From a checkpoint of a small transformer trained on Wikipedia.
Size: 16 layers, width 256, 4 heads of 32, MLP 1024 GELU, 11.3M parameters.
Architecture: LayerNorm before each block, learned and rotary positions, no biases in attention or MLP, tied embeddings.
Training: a variant of SOAP for these matrices, 548M tokens, 2092 steps.
Each number is 500 + 40 x the weight over its row's rms, rounded and kept within 0 to 999. Layers, rows and columns count from 0. Numbers have three digits each. The size before them is the row's rms in percent of the matrix's.

# layer 11 attention query, 128x256, rms 0.0379, rows 0-50, columns 0-127
074:473509480496426516466551472559437571469536533471472533514441425526510464513537503525520430534476613507457446484522490517515473470523496484488486480458519559512588466497406514451498472499587522471529487545463544525487494535476434489485473534531458510429535561492469558583459476459535491510573453493445500488445533535428439510534562499494532464490473600523489443471465473551525479559515
074:495475464472478504487557457564551518495557496446431529517478495548542545485567500495460461561463544491472420487513471505544519566508541509534478558502514538535581473518445517563563450473499493446565486517565513503448496486514447465540443494507482466494531542585482508539517500488574490482569402503463524483508529518499489536474514525515494420480489462541540477410460444566527477534488
080:519534557538473503498563483545512511460519519469500469479539493522529557524489483492565543476485475517466584463574496437457516418481442470540501470470541483389434490536482487506440552472457506489489550533546532497493412463487466529484456522529502567473485537508509485455411511456446487441500560537510487475466446553563574491553568493431502438488435642481539522539471534517551402531514
092:508449423632507536562526447458486511479546549503511541442558496441456503500535410548578448535497492479471640566566511486489495480534448504508492516486574445574461448478477445530502451490468498523508525532519490480537462467459533515537544492498539477509569491488542494473510484476469497466502510504528447510493462473533462454543550532512516468547490516463548494482494503512480474445544
084:503578535550436541496486422509549489453498475519520532456503533477509558474561511451482474528521500527485474534518413471535550546581520472522403504431481504514546435453462483531517496487475526472534426482514484556406581500505481470457490513452460519517487529528486517492562532464529520515539539453514541464530503553583543480506412422465486492539498453517497549433510524506495456539527
080:529574556590516587459551462510597473523554430451496482531511423548477525501586556510565463487415499505543604489540498522437538515496496509499456500470558478418447502463457480544466604460468494477508501464487590557512494459511515467465492474551516518504530527523485430533520533503556492417506547503443570511529498579471533477569472607475484462492540524483479482495515540556523475507528
092:435493522484450416461483485452426509480470614551480491507570557486491440478490439543366498503514520470554504571514451515490502493476487499449530546530524476561523519526521482489525474478533513560507561542557531500516444522472481588466501520472499462558542518502437496554513495514484536498498549477573509525488487428542478506428534560515532500510500436419589502479526618515533515470444
080:564413451575508484491498541474513524521469508567525435487563499497535420491525504461507451519572455525494486554491522532536515404487494542488543500483466485501431471544580496507431493478511482490467486554504514525487525491475533524500553495498538500471531529458461467571556447596518481524491516482551445534498532519520624494480497594494527542515542482398535528554498490494442476404486
087:451559497501464519532538467469466430511535469484473549547474524535499535492498529493474540494493504526491478526447388499483483563506527578509462501485468529513544524480464481434565481542494496485473526447460580520436502522584557452500405513509442517573549499548492494501445553484517476463496496487472565448458435538445433483474479437476487470452421461580508557493539556475499545487483
096:464597491520491506398482414542533473479460510484531519542533528581461521457505441532510507547486491441584445528446459533457536563540464481525487514412536539493516484508513483563557494536517430484485575500476547523519499540494511532433494540483447575595560568569530468489504566475530502450481538494513581498472499558487496447471515444479548405498532461500469511517476542525479500486508
085:536451496536525557536492521525513468504531475515544449507518480410507461500542419493504487481526451436531487509527552471481476431480586526475532483521490572560513431541483548613477506471466493403573554527518495463528586474438532499546563490494507491479468499450530507441570488520508540472511555509529469574530585431559521501508487469526497463523537528531476445529494486535452458437506
087:478534476481517586556505579563507506551571459465498504505508443445539446513503517492475507497452547519433409510489437430468500515496565512466488481485453560519516447445413504531481565523453492456522438466432507401489642443486580469548439450530465479448485505454524485501479507441576532458555509520506513516492559519515473541545460500500436521485453514498483535505597488527556496537498
117:411463487496485476561438455501446438549557473515452501549472493467453429516479482451486551510493504498478526480557485455509416467470516571482529573509481529496531565532456437524497498491477515488610526497472497422530527492493512526530540499481535493606510518508522515518568444414504536465498565543488495544468477450488489447524486535511527468486451495496526512521469476480584494511502
106:487536497504402566481527463436503525487470508484498450498503457534447507576515513553444524476399437505456536436508553518474524532516491489472504462519510493476527423454540487501492495436475459464534539545496473536522537429562542526555492507517449494486488543472502507488428562501486594481517470550503540526491569481560504457502512515480453477520437557471480558575444505537456539513504
117:526478515559465400514477503499555488525505408508553470460489486533538469435507563508520504498490507390514494523583411556534534471532454518482473497440493499504518544548452464475461558464468459570523497395462544520491443492514411539428533547427510483518554489525443507476444560537462549484535538438474556503527602501487528471567462482471537471542497500521566496484461473509468471468461
107:464514484577486474487464453502476467498553476555491491512514460470433472498475500536435554461488388477500584504543507491548502510468561529510487506534467474544525525463501470392463459540562519469596489506519455505462503456484493470509552513420563503536470463519460527488496540497515490527509573582460429509477549439543462475474451531514503563539539511499606520509493510457485464462514
065:537472524471457515448564492453499514526527499471488475506478430492474406446486483530506447545531469531574508487507521530525528533469482470458535477494486495456459525471536510435484514542540511528459558529477479486496553515552505444481544453483484486404520521504482488469455484459441527556486544526520457570447569532492504454545500527420452588424424538519541509484500639412481560526484
069:457488427476462569490534480524462437473514529451468480536492506509441502502519534472566431481458579485522434482489481499557495533461506535486527469481477472501506564452435497460477463541517540572521559508503459503541450460519499525466493440538460539449591511453477493520460452499499516477462540522525498494509469504502447465618526489472511572477493642479421501472522501439541497530441
081:463493504532508458471438575487505454505486552611556446461550515486454464520506373539469515519507453520504517609525466419511492395526544507448612524438442529494498548478466467505481534488533523499460493564511476481450511511526543533507505520468498446507459499510481516460543460453515493550473497548578523404440488464543490451476425528525476572455502470466558505514503533447427507586519
083:500502509367501509431450530493514471539428489504536443501543528468486556501549529493469581478515525426488402510486439511525454475532449484543530511506480585454538547517495522520508474461507493538496487505527547512482522579501540557533454517468509470457440542519452546570432472542477556532475488572462540515468449497517602526492514506514468483527469556523499472527512553442481548533460
092:521401436443570518540541572476434500510470533478502530497504541454544494531412485441461504489597492474463499479489492427531483491476457526460543494576501509548500507562506538494566418579536535538515478518521398421526438527497500520525512477531561541469494465457541525480501416494444572552472405514489452498541455450497443526466529472483496533469508512543512467520516422473454584516460
076:479540592449455541461472487504550477474504479472556511478536544491455564487541475519498510513483529449525438492496447517456564627473507481525470486428521528476572502497453465531548512483481503539528450453497535565415487497531466413537431520499447532495485528486514583490485492420541511475514529433480576423554475507568514550530517448494516500532460538499467488465518556566457470535510
092:516500515558483541582423464472424481515438494553535453487566518506404499458537462478531418445521448506582569593511476447514507446532563459553510526461476495494481501465548494507471548523504439417500536533500498533469500506492508521473561543486496524605524466471461519568598482552532455508448567504531498457524475473526543470483456493499542496491573395435524507530531532478483447500551
074:521557502543497575479449470510530473470524393505526520572491494569479555467522525557504568537414473453542417474519479524468534542498512538500428528413504512506521504454449484541543549462565496506561529442474540545450500530548503469483437504508409558469478513542501507520447537499533499496514515462538569524499537513488556468555536517520490535515541511533479482474466480520510471560496
070:480545528436492480476419531534505546506386570531524514501552538495418503476490463478515437569558501533547460527451508453558501526523492445550429586495451498504523500523540466559579552534413448533460470521458441477600521506520494541496500559499493539584545555503509520528537527497538463483479503505438515439507438542525520500488481465437547445437470400476501472517510538456485451540521
114:573487500474468548424514460499536598498493533472504493474485467464505528487533494526496504545445513526530483415489560565530554447552459420546451545476458515467477504454552471504439500414502505504558466529556472557530514518476448505487590498455461505473455518521469520497483512515490560550502523501475525565491595543529565537569503475506446530539504528422427433472462452526500494512554
136:589533464509457514559544480477456461465548512471507510499473460533532560535446465444493595479496467542516563486424475509437453526536502492548530429451500596488506510507491509428440450461533526468495481506541519477529435475549530505491481486449520490507474439478469408485507475539487512526501499576424510571539464470506456498469509508443487483463501481526495536577546507479460636460544
139:474440508519490478493455570494493531553391457583543476491516542518523526502525539540548455523470540492491466530510532503589559525515439460537497494498446460505528490486441505595475537409461489564486502494480488466537519536478531458496510506553476459439561532471533520521439513467486552446537494459483555503563507586513542499513519511478516461526444498548520498497429533551577459553451
106:490451511480509496559486554459407532468425495519443546510571543441539570484493554528500515442468475514488504505510533525475477508458437474505531497537499533542505519527481544500442465449500490443554517538585488502511438482476465423537457469482516469538499497590579523566539461541446475502478515466467531491525554540539518408544551479521421536543512502467525497502527502578546470444484
115:529592579491508568516486519465540541532458507486525583456485434487458540512434490541414489484503459473524535556495444577438487522527473479458512510555486490440456437453512447461536514566404461515482556470546505576517464517580432570434464522500459484515499529516557492516470523490511525525515517499448582447476554537605475467532474449512486478503504555483487518468534498494422505485500
115:484424497515577419438469453493487494516529483517434488469477494455519451443522521444521458478525528570536534471479532510551503563512527487495520463531532472579498481548506504549495463502514522472438468479467516456535519397492486498526515532553490498469542478560486526453576520528485591522503531447563454522474470581482512490509518516448573533423458482503448476552556503518551522506512
108:569605489546474468552511406478519495430476443518497505530428492547515535533495474518492557511432425488537566545433472556463491487518523484523531432497495445518532551544510549435491510495459549449488506498494516591518526486499475506534462506495526512550524483524531430501529636531501444498459486521506486513512583478552462432495419540502505454533506539477422489509487450474555480452554
083:542527465471444562497521505497516526553501504481481549564520465460500491470512515479503513500414500516483514453513553561570459519491604535442461500549494510480536514528479478456412456520452440433463467463503510483491535531485458545530510532531561538517541467510553513527526498446499472471536439590510494414495471491556492483495522532493583527510496607524410486446487545500435498522476
080:583433562515438486498489530515469493475459424422387472490470473476490543514495450526450533532499456519482522457518606471484564476398578439406482501489509521439467520563503504523520534520567496508506515528499517567440574496475484500528504552449441526479527378496492533445527487527493441479450426499535491481532456511522535526537531499468539439538477446440455467465428452574400499499512
076:484458506545518470422524494506463450525503465478532464477482512493492464518504545429413546498479550485532521484538497468515535543425431495527602466530510527571451479536431428511531547462507518459476535555576589576466546501457575571497424492474524514567466494477443459477502502574523515408493487529413518546446465474494535509531538517494481484541539521488542418532565509487497533515516
079:527435514507547555547522522511553477522560492487434485544567502566496505499532510526556507527497535510502500514446512496524431585480508447512506482587476566425503464488512430489507496518477546593559549465486552503509549478545491494404509497471466446517498433453410458493536470435545433547423543502475452465500595544446551457523536551460474536464511436599517456539500491462522531450543
086:580538505496489541596464542507565455565453514492508538441490495443555489470461515513501462487544509517529429562561520524525464544644495523481462542449542427503491527507547527489472460500459459445463482502501478511557501453528501576516509524468426514486534483494561528480498541462423559528529502495526465489540477499399443452523550476538506510514532511449456450514537574507520569490527
084:511528528569387469461466491496554435452471457518537432418497511487543427448482503486511439513483478461536450496585502448528498513515468505520497485449490493539496461478496475505554489492412492510531589477519514470552424447533490539544471488442564459509527492512517508473460528531556473428497516531482478465534420492511480492495550443543448508524526511468490392503497477499432540532481
078:516509495503572571479544487453523574451507509484457463530432523540500560578527435488506423522413488483522535544505561511462536504506526524516466446548422439531478496503553479507515504534444410487478501535514587500507499504515469518443525494507480532452471533575512523520445541494452472496546474495483447446534516556422548479494453567454480507513431535546471537473517517510364504543584
095:502463490458512537470509533515497510534501526504522471529481507452479524531468533528532542515497523584484483480522440555503533484502531529475501497525539527507456497468530485509503518462571501539438506412432475484499486568551481503583451525493457524528491476547527538467425483476472539488548485466495517474494477499553394470511532503562486520464498508558463454464551489471495519513540
093:486521498524477462514449559477482518432500493509505472551510523513535493506519542552431588548548511457509487510500518539498546457464492453466488481576498467507476506562504509517482538484458507586492510474504568513494504569502526501508515501510488494484548432528447456586561521556591479435509470452495460533518437499521474472524482508627494467524453500538416475473455572470550455506498
086:473505526503532536487499452551537538423581525483495504527543488478480534497512545498613480480483475525509501553540494510468509497494484453542530515488615496493490502424472488461543544485567469432478527461446551482505443501430480516538523538606533472479491450532447373533487519491573519502551569551487514515493473510542482427537483488464445484515455537504469504407513557533521502479526
084:570588518454486587487512540521551467516551506436509485509507509475441512517463513464543552505457421523488458526468503514439553460456621557492485440424493456519504469474503549417528474501493523438476525543543565514528498496549546516512536514525536485471534499577541485477470510532509512441474509594533480505501532446528445517518510500532431517474502572525525484502506459494479534497520
091:473485430549504475557474495534490558498449490443506448488508509529514448488438504521503537482490490568497496523508471496558468468423492557538498490490471540512546508417389487474447448385479435492555507618519469457534470534451499436498448479497550544484483534506537598523495463472585504448479519498483456595488503573437493540448535522508417536492460587507446491480486505519572562455449
100:478517467480616552477486522486536528523498510463463468458496522490496455440531466475518538608517511550476479516541523463536451536483494552507478446480560442500524528613449521449528528466464506460475476539454490490453528490488549497528502496504545539512488581540524565406495484543558478472484503524531476430467449494497549481492572490486437510451486523562548582542548498454483489468530
092:569471515534500483526546471564499523523577441485476529529454519492576503529509466484521466516451514494443531503447448479474521513488435535476537483460480546459510520528529455553452498500477542480464493539519580454490512455493503482462506479502507490501446496432484522540574423537476510436498455454475520532544427538343534554490468488412457462531509507546389474587548469529547486509495
091:489468459519511490544520455462520480481538482456509494530500496545550455541520459513463588452576519462499549554510522535530494517463506422503530368467525501498441580495484538451496436453534497460467521516507519510541452455552506463509462449407571518491453508488467492514487428564474554534573491517507455469481494526487425475478527507474460473494486528505499459471596602467513493414463
086:477572487544505525562496475481506472518493525504478506509448588442479456467540477509534547524501506563513502511540538609490493469481528583453523506474500578488470518486491488416440513557510527435421420501473527449467565534470527521542473515570520520492489485566479500662466456470514578523440474479523471490514408548497473575512464487464538522484476438469496443511470571482514541496488
073:473451514446545482523486563432482570546600579534418482488529530532498505467439458533538499520525511535553502436454500474486574434471499482548433531453460504498471441495517463445438448550519533502481501529524524461560469539529451476467520463550508534509436514478528542517553479530419493451467491458521467478523530458466594510489510402507537523434502455437445483517453446517514475522484
079:500491555504500544517492502500454460491418493411483510485453518467450413437496587422454465482536508480522513545459549541529531504476448516488518518523466494480524457503478535539597573500477539404568510457465559467538481460443503495455474570435504492490403489445522493476447467473487459463516564551485574479514559508491504523512490567461490532553515476517498493472521475442537535425507
083:490439441424499532616527466432550447513418460417558520502508509444448569495456578435502474491536492501536480520425512547443540499560553595480480548502488502523442556436519539499547462477499513455458488438455560453525505548526460476456542535533463474541544525477529454484486524488475484440460560484495469473539578488557488532555480527505505548535476553586469486435469445485447555484497